Each number is 128 + 24 x the weight over the matrix's rms, rounded and kept within 0 to 255. Layers, rows and columns count from 0. Numbers have three digits each.

# gate: layer 4 MLP gate, 320x128, rms 0.465, rows 236-302, columns 0-63
# up: layer 4 MLP up, 320x128, rms 0.478, rows 236-302, columns 0-63
# down: layer 4 MLP down (transposed), 320x128, rms 0.546, rows 236-301, columns 0-63
gate236:139117113108113117125108124110106133139103139166138131106139125109130136127143193159116128128155150099091137178159101151152167104126142130075154129104089131137131129145134081128132134138140118
up236:140149103080177132150122148138125165123121160143114138174136172146112109127130089140087163105078127120124111143168150167141135119146128125125132171127131126118103137131131112127148124099132142
down236:141161099158120096139091119119081124110085138194125134194117064110099121112126104145115130171085175143146151150139154080129127145100155126111152168086107131140089120140140131126118140148124173
gate237:110106117122130116135118058119122125139123182062102151154128150100139152178118123137097104138118086126113183119174153124103145122109102110076175093150129092102106159121100106127124068117110132
up237:120134132104157124142135123109126108133136099144136112161099120121102137141117196099128166144135128154105142096132105120109171141135174122117147156088120130123134168156112156078074116127170146
down237:140128151126163086113171098113131144103130100078104160104133096119152192189126164097124168102161123167146120095165133141113142109099116160119096149129106158123135067100127133130134141145144140
gate238:108140144152130138166125132140129113131128110109155105077172113129154161110093166131162146149101121082142120155119109146113113119165168141121135165140133121125123101131093113158113081141133159
up238:106101149055104160095102147153148171183114122155094172108145126143137116112120096131114090124146160140118093143125140117154124073108123136134125127116126156101098143081154153098135116145148123
down238:121126172129130116100145092122109130101174146159115139121175108157110162088143114128122127122141137137137125113131092081124095132161102127124102120101121111124125099138148115107148139112111136
gate239:123131092133114117151167139100092148151132160123134132157123122091095078142141138138121154127181093130146107118151156108086107133132104105131131132150158133111114111156098091140171125104156118
up239:108148171091157104145147110138104140110152099113151120109130141148133101105141124188094174163155122141125128114141124121141144118150082127093123157102117200117137114143164115122114144104160118
down239:123132131167122116107133141098148133101126126141123118134133139144092115179138121103138150134145126151137139047144122104120139164125134142097146114162070095157161124141139147144106132188138093
gate240:151101097135136162122127133135134108132134159130051122088120118148089144125108120088097109144150129103138131139165165092124133131156125129128139104133150145178101107164099134149105137147143117
up240:089121126110092132101143128151085145155113121107077136155113120185118099106131112143156117115119119114120165134117161119130108165123108116124117204130152133128149118109113116078117173174154115
down240:122122175148127090115152057129139160112114149130136128104157142106150151169125141113133135096107130167131110142112149119171134104098145119144165125147136144139151136114139131140132122115142139
gate241:168117127120123110159185125173149099167143122162162177127146126110170119083121161148123167131151123171120141103087103110134122125135117111134178110115148148106129120115125154104134095141098091
up241:136105142146151108094120090120152134111095102137168112118136141130162130134149155136111090152088124188131087165157116161124119146142138137138109114175167118130153121098107112121163179144121168
down241:124134135188172117120111126133080116103111107117152127135151158123131141117099122147157079122120129094099164143111124113097155147224096105129102113096143121126149149110110130121174143125121161
gate242:119143149165151093080120134124157128150138144115138148148154111123118108133116163133132153136121130136170164096135133115111130150107118100082151101127137159148077116081092104118127118163123114
up242:079115170122171099106081126141146118108113120182125106130137199131102088124141142125140150128185141101140140140137124091083160036132106120135122161110100168132155110111139149094125155167135115
down242:178123122128119149106127075142099130151171113137135133171201120138100146177116089148110142100137126111121149134111134155097115144148130129151095106153116145124148136144135146092141175087113169
gate243:130118125105142148142112131120130125113134138063094143099150135127112158097155125128118121090118124132122128165146129158147127100097117115124161105173160132149109106161127153122137148112127074
up243:114135120157150145173110096111124103074150122076156124106152145119128111100112132149139092131108130099134098110115154099146096088164124173122115138142178142131127126111107141108137114126138126
down243:101118150173100142125123171164121141128156092118144145125120146161132123125116127122148135162131145150172131102104108162122116114115148128152130121110102133119128112166122118124130105122142118
gate244:137148138114103156144150152112140129171104141156122175112170184119126129096118140133135111146124151148155120135153133100148153130174153164086165160123134142111139100134121153128115122171106138
up244:115120178143143115148111111118141145147107142139092170164134095139144124136132092152135127148106105164125097149113109157112128081157127111125100135152147156119110102107098075082101129121115157
down244:120122140152128124172128130149123124124066152097122144172077097124134180111185128129143093160119089122148162164136133123147091103131097135153143085149134143168145092118154137143121161107177161
gate245:147179158129139154138127144128093118104085088129115122143132139115100140121094092121143135123122142156167138127158113103162115139142097150093110110125093086160076169160114127160132150108110095
up245:124133105088146123109153129147110112126135128118141128094160130143102150132134182159171118160104135117139175081114125139155098128107150169105143145099157196141128116131140144122117167173127083
down245:119135134152145124115152130117121149155148160141160113153156160101103143124139133124114137166146114155100145130132176123112128119135146136115146128119130131135200096095143082093107146190149150
gate246:155114121153173111093205164121130114136107086162178126139130102145140117124148127150118105195118115116111137147160100087150098137082120147111158126105130101086129090087146128113138140112140151
up246:160126152139104122147109146127126145091142096037124134147131147114118202121129142157100128113145152141122123148109148106114135147140143108108107133145122100149115139085132097133125138058155136
down246:149160134112122149139140127116174121136143086124125145166159162130112123118126074111159118134108113128135148142145138153148099128146100112101156145156100103109160161110202168122137135096131096
gate247:127122125131117109044091122160109116104104115162079168168140173160120156119135152132159102123128176113084113142141105104105145135059114164153107127113086083125147163104104117121099100162116157
up247:114164123137146129097116126124124119102117131154117124151127170118140074131164163103113129142121101120105153140112095126185171152088093104128121107158087124151121138119123156111127171124111123
down247:134126130134114161105082111162127113128099103123157132153125154146152129157134148160121112093156153115110159133090109135143123157183163136149103106085160145098115119136130149160124121157100137
gate248:143107137109125106121128116148131122154092119113085167138169117062168124121096100130128074101105150096113160114133159113137127139093134149117124105110110106174158156163123158134130130117171162
up248:100149094120110056136137155135148167152163149121145128145117124120138127143119051085161095156083150132110101132076139135149097131124128101106132119164119134208097125151142123146106135129128126
down248:123131107124106089127200152137152123090139096105135078148165077093090161160154112151140185145147100102163113146150170096163099121183131171120125136079143082185135176109109153082066088141145177
gate249:111186145111148123162156099109134144137144119151103118164123139158121150128154126176118139182124143129149152145149092111110158156142159127068133127135122107102124125087184118128127150108123148
up249:139122171122112092173154151159139124164100137095086120130115165133157123127172125129134131113132105121123152100112147113128123095156112129139124123138114108098112130140122138100123113138130093
down249:142127125129116098150135110172097147138093117162137203116176074126126184158113137097154156099138143149162106108131131143119109147080115107133087157115134122120132134137126083105133145106125120
gate250:130097152116117104143157121159152132109145115158100120093129095108123154114126096135171117128129113111086152092121118167116153088148101143095134108095135155108122118133146120120122104080121116
up250:109142152104104118122132147114139145102140144101166089126157111076165114118107135179115084094175126128115115096098142115138112145168138136115156106106111103137129126094162126109154099150124108
down250:115172156112163145126101151115127108104127136170137127167172101099138107107129094147075149096130147142141116142083172164136106140156151140095108130117108104121145129149115135091113108108109088
gate251:131147146086150133124149122116175085124125130112144171110133125121137096130144157126101171130099079127059140127144127122176169134109154088103181126134119130100090084156116146126129159133151173
up251:153114126113138126108146139100155085109121114115116138161117120114136154120096153150149123135168145100085124102142142147126104128159080092118146132104155083145107102156119102119123118145122130
down251:081108126172107134060138093124161138113170105114128122079150097107114136160146137140135144141118118125109129148128114150127095131146146111102113149138124122124095140143139137107100105108135140
gate252:151142141153142138159116108176131141117179142103091143117097167092101107182128136108137135111112118137139162102117126157090115186191165146111152106117121100120146162116191105115122152099117112
up252:146092124153127150118087078128129159153105144133109127105121151145147117142141132131117147105162086096163133128141118121096162101150142148134132117153107111112115150106131083102140130113124134
down252:141107166113127117164146122119134108135111130105118095126056143097147112114078138115159133178138129079144103141145128104137123137060132127142113107152150088138111122108125152127125117093161090
gate253:129123146130137101169138109122094152134083108103098137122146131108136109125123110130107114118113156130130160113144136094123118147096174116144136115144157143116108136147124082123136122100113120
up253:114126128091103111102132141131117131157148130165145141092115113162106156140139131138184132104128099111139149125150109124144138113149098162119133105143153103144124131115114169111140098110156189
down253:139130105104141103155106115167149095130083081164133145165114096184164106129171104138131176114143127095155158137106140098124158127129105115177113123157118135139126102138133124123139139160136116
gate254:151103119126120123137103171132134151125138151145114097105186148119128116097091167105115084142119118068149105149149131142132155138164159141117124124140097100145149111120137099112135115111146139
up254:113106148105143100126118138153129160136092119106113124137119108143136141138139114115141136126159135107121170136100163121122103120122140172103107120153123123100121125040101128125137138138102165
down254:133127124177118128122118125148119142146118112127155140106158117124110106149132162126144112177129107146148141133157117150130128124169154132153097163115111106173106137154138147150166161113104150
gate255:147111129090157098137125107126124139183143103147134101158133099124151154133150107102143094206193145119098134127119137168126086089146138130114107129157097144109168152156115099132131155122160119
up255:131167119156152142124103150104126111052118152118132154078154113120156078084130127126130129105109124110144124141126123185099127091109064124140079148131102133129076124120136155104163085131088167
down255:163124164102125094107107097114148173138128139143097157161106111121158125150131063171128139143172167121117151142141119150093174133136181125154104165181127166138138123150161139095082115143130149
gate256:153140161091204159097165131141092122136152101059143154117112119163126160125085134170088102142123113119105177124149114104139134176126133133105047153126086133156159093136156111145142166168108124
up256:130093099156159162140186094117081153150119121103134082114114149082118179118108116126133113141148129179129138120074159100143161155088162144117163159172112149134139109172092168161170121133089099
down256:149095111103091103182097146109142121112159168077098113132118146154191133115150111094141141148109165122155123127150132117139119171088138119169113124121142153142095114109153111109096085092116170
gate257:134120153145145178143142135125119124147088154155160126058139117145080115124135164134132126116096119121121099110149110150141125140112124127140146127124159128125140143148125132088124107160123132
up257:148125137111084121123145128151105149109099123186121134142123147135143138149129133134082086097115139097102134150130112116124183136110113131132101119124081143117127113137095102093133112149094120
down257:145116132127122144144137138121136130147111115139135162136082150132135141125077100043147129095131167104113138132133112113095116190149126130114146121160110167129141132135112089144102131096149136
gate258:112105119103130179125124134152087134159107144129147138116170096140117136152115116123140089125157123160132116134098128122146068155162119127113130101122147082095124133179145099148105117095126108
up258:119132141106144203084128151123091135114073143138106129106171181130113107116087116073139092096156123127111118153127125144154119120164108078116133116173105081117100147130139142170135102106158128
down258:127147120146087110148138116127128114121146093135097157154078137142099135158131141166067089112139106125119116139124196140134166135111128140106167134125114162112120089115124117126129138101104112
gate259:152132139129132166110108117194145141097139122170115143128125158161146103135141126102093106077161165153114126137158157124138112097153127134093142136101134151138122156132133137121146157140153153
up259:126119114124107145161130138136133121075157128071115114118113094095144138131089140149134112118120086106110142109092134134152115150117146112111138136126156141172130124156160127166123138118132121
down259:141115125115059141161155089113165134116124131128114139136092113131118137148072091119153162092134118135121139140145154121150140153168142149123114128140124122130140104102135131106178135131115133
gate260:136088101145118129161132133150132177080131158129126128134143124142140121119138142114174184111106101166108105120136139127082135108161134126132154089107139111154146136121133158086147130184130083
up260:128109128125137102127101105102103109123116157126114111110135131121142118126115081146146127157114172139128152116127134141124139159119115133132113145133117113154169121107142113102122103161170155
down260:148116149160133182115106124145151120155087121120126124157142166091100087130145141142136156088139125134118143083161129089110138128164146149122126118118138133121105125102152157126108156093105085
gate261:168140139129111128152126144124146143137075132144130149145118121086116139165138139144145158112148081112112156081120122093109115158117123121123165074152150120112157162107157142103124167140150160
up261:164129154139101082112153127136121125166126110125145087150126118125109124116118109142117121096159146095109125172098098114124086118108159119122114141140120149143114089145152109114177129138140172
down261:099125130099157119142127162109117122138157104130143157143189130166140123145149163107127104160150137137157119153078116145090132101134111165126135114121128151129094160134104128125138125117141131
gate262:151136162141137131135109118107124175139097164099160124115158150115126125137134113118126162088110106102142127131123128111146132139147138144125115119145140121132119119097158104110099082132170127
up262:089135125098113102134122121169123093136165083131143112100120110121125143152095112109158152124126154127125107157140145154138122121146112117163120129152121122154138118160117151132147139169120125
down262:158111145154123103085098111123095140160162128143144119146156103150186161064133155140134154143090191078133153125125124124136125125096132103135129116185125171145161106120126121159105124165084086
gate263:129105120133119151116131127161127152105134134107135129134134122141146138142144184104144156147109147150118112126122138150119097119152126106095088107155104117119120148124152119116162126143111113
up263:151125185152151115139131144144147110114079094138124122145141106118122118101097124156127107131116172134120119135115167141160149147132140122136137126157084096136132131119127127125128120163090155
down263:101114159128161098108113150091135160142113134131100095121146136150121143121167116150116121152096107123092135137113121132116124127142126085157113100169117106159126171152161146121162145118123151
gate264:112129126094135151136092129144154140100074138158097121095142184151103091113140123165131066161137162103108139131110134170116137156138134107132134112143124153121159092096165158140170113094114134
up264:184141133111172129129125130110120094111118146125130106155118174125170151129108108130099103112160104140129111101061089168121165107128099109157159187156158128116148125091053111144099129134142105
down264:101138149107105159130134093149142133051100119131165105117140153135155168132090114095136102132165148127175142165119132117143119126150106113145095129104116121103118105146115118134110115084121128
gate265:155154165140127165138181160128145168104132157078127110123176117093154130129090125163106112133138138131119156134130145093121124130118134133138094124111099128184111122095124112161147116152109135
up265:139120155168108118138129141126129074133106136170143118159121118130134075123116124110120149135111121157145136127110176127094099169163126075149095123088116094113119160101133157106136121142154124
down265:124147086182139091091160111120144107161130088118143102088151079128122121136115141137161178155119085109153093144140126135142119123145130152089130122163125071140149148168126130136107186133105169
gate266:129143139130110134147145128135118107134141147132136156108136158126175127102117141135099061138132117100163095158149144087119151115136102144106128157123117115107124113153100134151110150133127101
up266:121104160115164144127141134145149117129118134114075099115126124138076098141112149124150114163097123112139163146138112145117098129112114118127100138081132128152153104129078125152115162113115150
down266:147101163166127129119104135120117094121144123136125146116120111146168119151128102135128109134135104101124169123176151097113132115130111114173149106131139158153098115142164157120095151177146129
gate267:168130157144116158185095139127129119127119106117143124122146118118111137155126120142167149167139136129170151129107153134123098125135127124116140149147110128136108168164124113132156135145110136
up267:143144155139158140139139132154132140130146124089128148120132123083164133087088158079094057117103116158124136096060106117117106113092155163142094131122152134139086123146139137128104121152136106
down267:116150137122126127117119113108113125119096110137146099138149110148129152097127092190155122119138126119135150151167102109143144122132111134139124105115140137135154120115091136135118137111127148
gate268:130097181118175110113123134124153121081154137149125130157149176151115121154124129147133107129103119166145181123140109177116125149137134115088137148133114108181158151139120138111089149111147140
up268:104111082094111088147147145148144099139138089128125147147106108130112117120115079126133154164095156157116106178128083146107106116137162113108108086147130146145135103153135122094143154124121145
down268:098175128140122138119116106077118101118116136092159114183161161188122141114137136145112119162130148097137076119091132187143142111116142108127177123146148178155128121100103096152113160113099123
gate269:143111158139122110149084113143152111116106163121125156153138112083108091144128141096138151103115110140152110091180141160157124165155134099083129118122119152118101153143139158117138116142135126
up269:171173169130120135169158120140156143184137112106101111124139094133138146141190100125108126106115100132107113151124128138121139101129124154121131141150099110092102158162158136103151165122149091
down269:130170100102125084164111140099103149129129100115159125133136153171125098109120107112136156126136127102111128134109142113093138098111122125132178136112130143146110166140125113140161108126089142
gate270:098071106118119147154126144177136120136143106129118096117164127181081115154107150106148184102121101085102171136161133142093144144119118152116146093118150168153085175166159121109097168157115121
up270:121113140137129153100106163095119099095126116102100098139149175121131141128121148136136135106112153096112124082119146107120160128121100110081110121148121098109139125095097115092104175121134085
down270:119146138110131092131109098105118145122135158082133126137126129151133138167178126116124103118131153133115125173123126145106169100115122121118107134119155145146147116170100123137109123108122154
gate271:134147118116134101171118126115135156108117175158154150122136142147142090128157129133185143132132129131175155158123116136124130174146119107160110092142125085102168109073131111119120145124124153
up271:174114150097143129106101163138145113139112140090179132127140131130108136111154123139147109154132098173125106145125137072147147152121128160114112148097135141129156096108121117088103128115142119
down271:120092130159155156135136137138160122138114165144082135143090143114137136129144125165140153101128138147123126081159107141131100130133149115104125160147095151133148112131132122121121119110150122
gate272:125127105117147172119143123139129121131117124152121179115152142141123106118121162145127150148103117165107111167187100090146159119126137147127113127146092160107109114147101113111151163119141151
up272:116148074128129108137146139111145111118105119121134105099149114147159134131142129134169126089098147126111098127080111134130107166108152117126098121172098100180148115126120129135117109112111095
down272:127189148127120139162119116110130172117121101131138133107115104113133083117100101110135090150098125134099123133148116148113131066075122144140156120135178117110105130165111156125161099145152142
gate273:114109118116091157101154100119113120100103121142130102145166092086114103134137130136154153146121114087134134149113129116111152079137123140125154131147158107134138122156148131097116100104110176
up273:124097132116086159108150075120093128134111140118108103104114101124106110141131141113134132134120113137129155144090117097125149135113105109117146153148154106116126169124131148144159125147125123
down273:091143124177142114134144138141096076101108116133124121142075130198109170098147100154140131145146130105126149113114154133141138108103100167155146106125121168147080113108126118151106140106125112
gate274:144131126145123096115138156124123133112095134110141117090134114127098152129163161132160163108140108173105127091079121119108110097178107133153150128085126132120112119147147151081184093121116112
up274:106091099158116119085114168145155125125102164152087126132134108117116116120147180144086128131090118133157116105115146101097111134188135150134128100154118105132117101142141122124148099098114135
down274:147134115110118160143075139119116118189093115094141113156156119102120142139120138099170089168115155154151159136138095120147084082142144095125136118145105110164137116090143148165122106154086100
gate275:125149130152163145157135132144112115138107123155179119093154142152139084184163133125090131114071079093118131100116112149125119106132138164113106127122122107123128079153132125106096121119123102
up275:134133105131135147101181127161153137064108112129154128162139122104140125153143117123151149191110147144138138174154167099120167099135124122116152145177116167128149141102139108141136116132116116
down275:119169115108126067142133107087102119108127138125133127137085168107144110104102122118156113123165153132146142099131158151129144137146120138144116113136132134150173103120106156155144150125135149
gate276:137107134181154176126143135146139126108147158146119131088143149119109122107111123143152127117119148166082139147128134105103128105134145141147124116134120152130115128145173119150123151148130134
up276:188134121142113082146105132154164152153169118093161094165135139094159122155182123147152165138148109178086121139130100116137095150135145134100171134086149125144142116118107139108142120159153127
down276:115116113127127130143123093098168128113066131119105165139149112128118133119170116119126137102109126156109091139118127140150127148169113133095082144125138143108142167126102137107158116124095164
gate277:110147118148142148130141140103150085106144130128139139135147116140104132131138143171114134158099149157106124148165145115118115144141094125125182132089135138161141072139137132149172155096127119
up277:136088160107154147139122115123119139134129115123130141096135132124158097131131150113168100113125121091130130129139141107156124163142097147177060110123150139103115160137133138142145129147135103
down277:139152135089129125150123167151104141128116189119118132117129141147092123136161174171156129144094134107131164111099120124122109107111161117079149143124131127151153152125086123098126150122104169
gate278:142166131101129105159143126130181134131160130124204177093132126140133104143088100192111133133163160108138153168125156152129128153132139128140147103062126146174119162163117132134149126086079118
up278:108143105122063143145122130103120164109159107110109105088115166174150130153096134085079149128142109134104102108151124091141102136112100147140164139141167152129175121171101138137106122156147117
down278:140115143120145120172130142129093170154184150141138132141090137081131158106105097084121138124146106125127168165115085113173132125145108139118094100156156125149145137135123089186142108083135150
gate279:145134140105102167130129125132129134142119151134104158117132126148144118146154129141130093088120120125129143119153118086133119129148142125096157075142134133099124136140114113098128162138127140
up279:153132139107144099138071121142133148108142127118120112147118109147119118150133126101144106120152078140127109121098129139100101093108135137114156126118175124129143123099126168142136121121141153
down279:089121129113139129153141125129135106119135106139117113128156104129152167146155114091121154128132170133129126128170106106114167092131112138139094136141101141135150133127151105138081121120113122
gate280:151127096107136151097110167099185104168079113185124142132146186165139130135080114088113116126141106102153096106120129145127092112157150147144159087153122071160170127128156097124109092105084122
up280:085108141076147190148122114142160117125104097205140147104124139118122093150144147127104111115126111111101095083101163160108149147125104173157141095132108112145116152185167111108103115143147158
down280:143117114122177104120158165107160147138104165195160204147146109103112114141173098133136102102098149149131061141119122126148108158121111150149088143152096097096162094129128112104122137119143126
gate281:136133091130139140137105123101137141142125134131150169079173124133151142149091121134156112181098121140121142124120122135150153115100113165080119142114145139115116103100122141121123164142177130
up281:156120134135132112112119155119087106113134135094145139156122159159131136130127109127115079120125113108103112098124120095100177150129132154083101135167114164145113152155126113082132121123126098
down281:125107179145114120146128113141122132124129105097163124131133165101119153152130098085133137089155141106097121152124153122135118151157165139171116128153106096144151152140147108154108139111132110
gate282:117143121117110117104131124158144131145119142128130168116132148153139098126088126187121103155109127122141145129095123081138165158109081114137121142190118120110163150172101131143131158145121131
up282:115143138122116154139099131129072124143102131142132116160125121129130130159134088085123160134135098156140098126137117132113141084094138112093104118150167116126093168085130130125140097155156134
down282:121191151104101134090104161127106105138122053152159106110145102144137099129136135116128112152136142130065155104114090134117139152147118127159135108127129109135111106144105120145157133151140130
gate283:144103071136111134145124128137135148117154137142103164124125120158091112118147129088144143123125090126117123113091122056134129093162143150090145133159160153155120120139112146105142097127107132
up283:136172199121142105135166133133120155118155102103177123099110102101135170140107127100106176097136142118145133085088127149086131130140128143147155116096141103117127155153100142134123138153156111
down283:141109131118084135124139125115134094107104130144146138096174152105081124109103117109115143111127148099129158108115158146123145164100110141113122083139093081119125185194124097132161120124147123
gate284:178104130131099084131115139112126151133120092111056132172151092091142121175141108117140123126096128113092129153135121131083129127129149108109140094151145138099106151172129095112168141123094125
up284:135146110159111107102120121144117139166115136144141146123133132123116107153093095112107102141127113086106140145154139112123151145163142118134073122153103136104137118140150180153084118112137095
down284:103088133130128102164095166080114101137160100164113135089083104145108102105113143097120123138131134118141117132124134110123116133095117138156136095128134094147088124136103127142091096087103070
gate285:169166145161136182168159108130118089132117144130143142144150170102127166116136114134149143098102134112099108129116102112081124128103120127135089179111097116114107137112110133139142097106147186
up285:164128100130161155135102139120148094140098115150161106119095135125151126117159134109147163112101147105116123138108138115134115115154138174101113196160131137098159097142168132099149152112143131
down285:142142125107098159124145121116124120146115094147126136143165113165123163108134126154150085141148128082165142109125126149141097106087108118144174135123107160192158128091138119080112101136105129
gate286:143135107109151119155144148130124111127133126128144145091123074177179174119093143109110116131113099127097155139136146138124106109168153124116133124114163094112138104169142142106140130140143114
up286:167104139100133131072110138124141153134154110111127135120139125094155078148101189126141172163123127121134130161151122089183167103123123138102119106099131148118127097103119118125140146160107134
down286:105160154126175118158174110119155132124107130105129134085208117134128129089093104135124145144124177128150148140164094132119100123117095125114110145128162129114128124126131137099123132159166112
gate287:114122165113141148129111122112142088132158118070143121093152090156130163116108123100089110126127132125080134118112145144156098142145132176099142137113122089091127097161171168140117108099149161
up287:114181084127168198108111116100121090097140144148132111139176095184147120142137143140106093172121102127164139134137084153099146104117136104125142139134097129120148121119140113124154119108132133
down287:151126124072103173120105118138128177088123128146116149156169107174152183163142096145147151101116104120185073099156174147126108151116127141083093129183088137117159108159158184163177116157086120
gate288:138159148108119103115095148171076157133086114050098154169112124128149057112112121128103128147150135147138115121137108147085148202112149124123124108098135075125176119097164141122171098100141165
up288:167092133107100117124131111138099131088127103126093113122119095104104179103159114122109143153129098088101156172130104129142129173095169110120105097124171111137162141132129078145125156096141159
down288:170121147102149165105115131163144137148098127166127128124116089104132132126087191160057125119096102118154173178114062129146129076107167161111128154120134152121117125099140142125085123135093079
gate289:120137124135132123145137104146121134086110168118067158127124148155100172135132157114153143084067127089159111141125133129096157139125135167146160158108129161110138110128118133145145106144121112
up289:112136128153138154134154127160115117146098130099117179093129130139120105142140132152141136160151126142111136124118127132142144145143117139133173087154154138119134155102126117137133122139177125
down289:142151138103150085116108158143091148196128128144109143160105165107129145122165110090118150135090135106101157120155107147122158147147121104119160109088174142107183142159135125134158115148112132
gate290:131111143132151089110129133100121142150129141153112094120161146109121122143109116110164129097135126143108143173078073105126134132132156132101150130105127107148116121130119102135115130096131147
up290:120137115117140161135128155107114096121100153159112142163149138102123144123127111119180115113132115122159155152131128128147092114145099122132134095119124141148146142139122162094115154130110117
down290:136162182104164172145159145089133107101143145138142147099111141085154117133119127124117113127133122090129149132133132136102107130133118134122142129160135108137154105120136140155147131143163106
gate291:127167108130138149153148105111111135126121126143110175126139147119122092131124153133123109141127123128097125156103105080104149097140126179091149088106149146137107145140088106132143145127116133
up291:132142121122129086119078133126136151106085085128127143134156121083108135157118136113071130108137115139129155100150163167102110120115137065157170117114148114133119146072147134104135128130135105
down291:137126089129166115175133117153126141093136132114116123165118143144128137097096085094153106094121151129162109141135152093115115153112071172125117107116143173148171146146081114127186135144127194
gate292:084118160125123116149183164154100099149110104122130132182123144150100149121143159156149136130123137142101116107120128101123133117107132181159144159132175106101123149150124204120109084143132180
up292:176111171069121134125095111086156146129131129174165172127168167078179100111125153127119199080135122111184144111190144185091142176120125099169153122154117119137156099118111139145082138143139154
down292:121146164087096149145103092141113114129103109128133106144060162155169107158110133066118166071134101115108144164144127138139088157132117133116122103143121156150186118093119120119119132148090130
gate293:128130152116169124140109094139131193111127147127136142104125104105121115139120153154110120098110121099134148090140160119124115117090175103090138134125143140110136151157106114154087149110137136
up293:161157135099156096132167113095124108117119141132110150147116135089132130129126133119116144110096123114119139116093138115099155157146143166175152176093135112140163147155105116146134135116092147
down293:116135117125115121133133146130122146121141102100148132131144120176101121111104147103156121161136171142156130147112057111128140120090129142162142151150092089116136140073140156138147123125087135
gate294:163156152132134099140104105131123132156121178158135140124145151147121101116088088118117105110156113129122119108154119071187141125166148164101109110087114123107132120143145168139100105144143100
up294:150118142150092108107140133132175156078147164123142160173111109125136147100107144154142149096089130145111122110144115114137155102133122112129136101130142106122149123101155141160121134121138113
down294:107112144125125177136120107095141129146119123125142120112051102110161099135066169127153140144087130068139122116135105130114145156116126086126124133101148102105134141101132123109101117136129115
gate295:138157106137155138111112125125117111127139164154130130086173083143149087126151145115183087135128163130135113109139122167145110107121124133131140126155122100123119139119133106185122128141132106
up295:160135133126142174115119114112095127107108120142149127130127096132129153174140127102112068172143131130147130137116132099099133107101169118118146123159111141098115131141109155125135122132104158
down295:121179100170135174120113161145165118146132126145120124142119137121144081118141116131150148115128080122121092147136105127130115117136154138138149143198127116138153149097162138182142164150133129
gate296:153120167155130130185129115150128112156105129127156139140126126110132133138099153147070129126113129158105086135157159075147168147136121113145153130114100116166141126168147119094130124096137078
up296:124125148127117157084108127136103126147130136150118160121134096134118110131098114107099148118151141125127091147153109128125076119165134132123132109100152139133104185162103103144109117130130105
down296:095147125106126122107140084157144124128110143133139089108110108088104117057167180115133121111170148142165147150147098146156099078069107170111125154186122101109109121113114132138158144101113102
gate297:152105170138164107147099134196127112139132120158146128123136154158100103148148153105121094114118121191120117130143124095111088131114112109121177132150128125071138106124113123127114150081150110
up297:146112112094148117103128097141100139108162119132164124126117118123114095159124096122156087175131126142120152115113105135119195149111151157147135148112151129120169114134154141095134110112163088
down297:139106138125128115109163122115115152158150152094160131131099091125140101100139148118123132129108131120130133103082123108171108108126105105145126095131079120152143155146109133119160055141127097
gate298:134150132142139179110156104128130111085107157136115126109141135116118145070119125138161111168141112075134131149073114135108123116125134118124161184140109148102104141150140115131135100116118119
up298:129116082145127138116120156123141154135126122126144091102124103163112097100132159139122099116133140143122106110146112139172121110132107110126162086161120141104143130157157156111161159115099119
down298:111109107114123101154128146128125088114134121140094123110083145131136117113134119118160132083096110154123124146112122087085075169136135123094128143157107163147086147121118126108134121119168093
gate299:136112141109143078126105088165145105105138139138181172154134138138087102130118124156061149104072155145134120155124107124072129151159120074132103096149145128100126150135076138156093144110145154
up299:121115158129107114121146121153139153123108141163094113108138131156115120151126140145110118111169189135081096143107125135123072134179151146117167155100171147125127143085150175115151114128114087
down299:113118127106152127157085125140136157119160127098119123124095149157161112107116118090134154174160138106154132131120090133163152136048154122151142100139149088159119116138172135176112116164107158
gate300:175120163156143130138125158134178118124147112152106135084135129116127146135118093109134119179132165103131136115135140110125117116154076159079120144151143132138137133126133138188118185112136117
up300:167117139115135103118147130175160104134111126137167106111137132156121184141133131119112138152118135154128075105141153143148092143184108131140158124138171111147102137185114119155117107139139090
down300:114187133169122133088097137127149114116139181194133183100124110106081158162138165120172150149104147143133174137109172163132120123160132144148105151101112112145122131108113163144155136158102204
gate301:149126116104139121135157113155099117173126092133095143119114148125138125119109109129147122117101150181144125138078149166104072133153118115099151121080145112097109148128171101136147137120125123
up301:121150148155125161162147140145119115116131151120107109112123116126163106140128136169154176147115120159118090135136106147104119083096149142135150124144083126178152147115142089103119161148131150
down301:139156148105131095124146150111123116081126145136135106136159085127119151136111096093115154175108136133152111110144127141173133096160095145117098147119150150100127097104132125117134097105145143
gate302:156102133134099143122127083173124121116134147113149112153142086152175155133169106165143174146120123094159148127127139122115090129111144104122126110134141159080154154120089114118154143120143114
up302:122171142094118132108098126142083111162111148140115113113136180131112126130121136062116135123144126178142108108156129137130161099151131126125170150097109152129145140099114158103141100156126115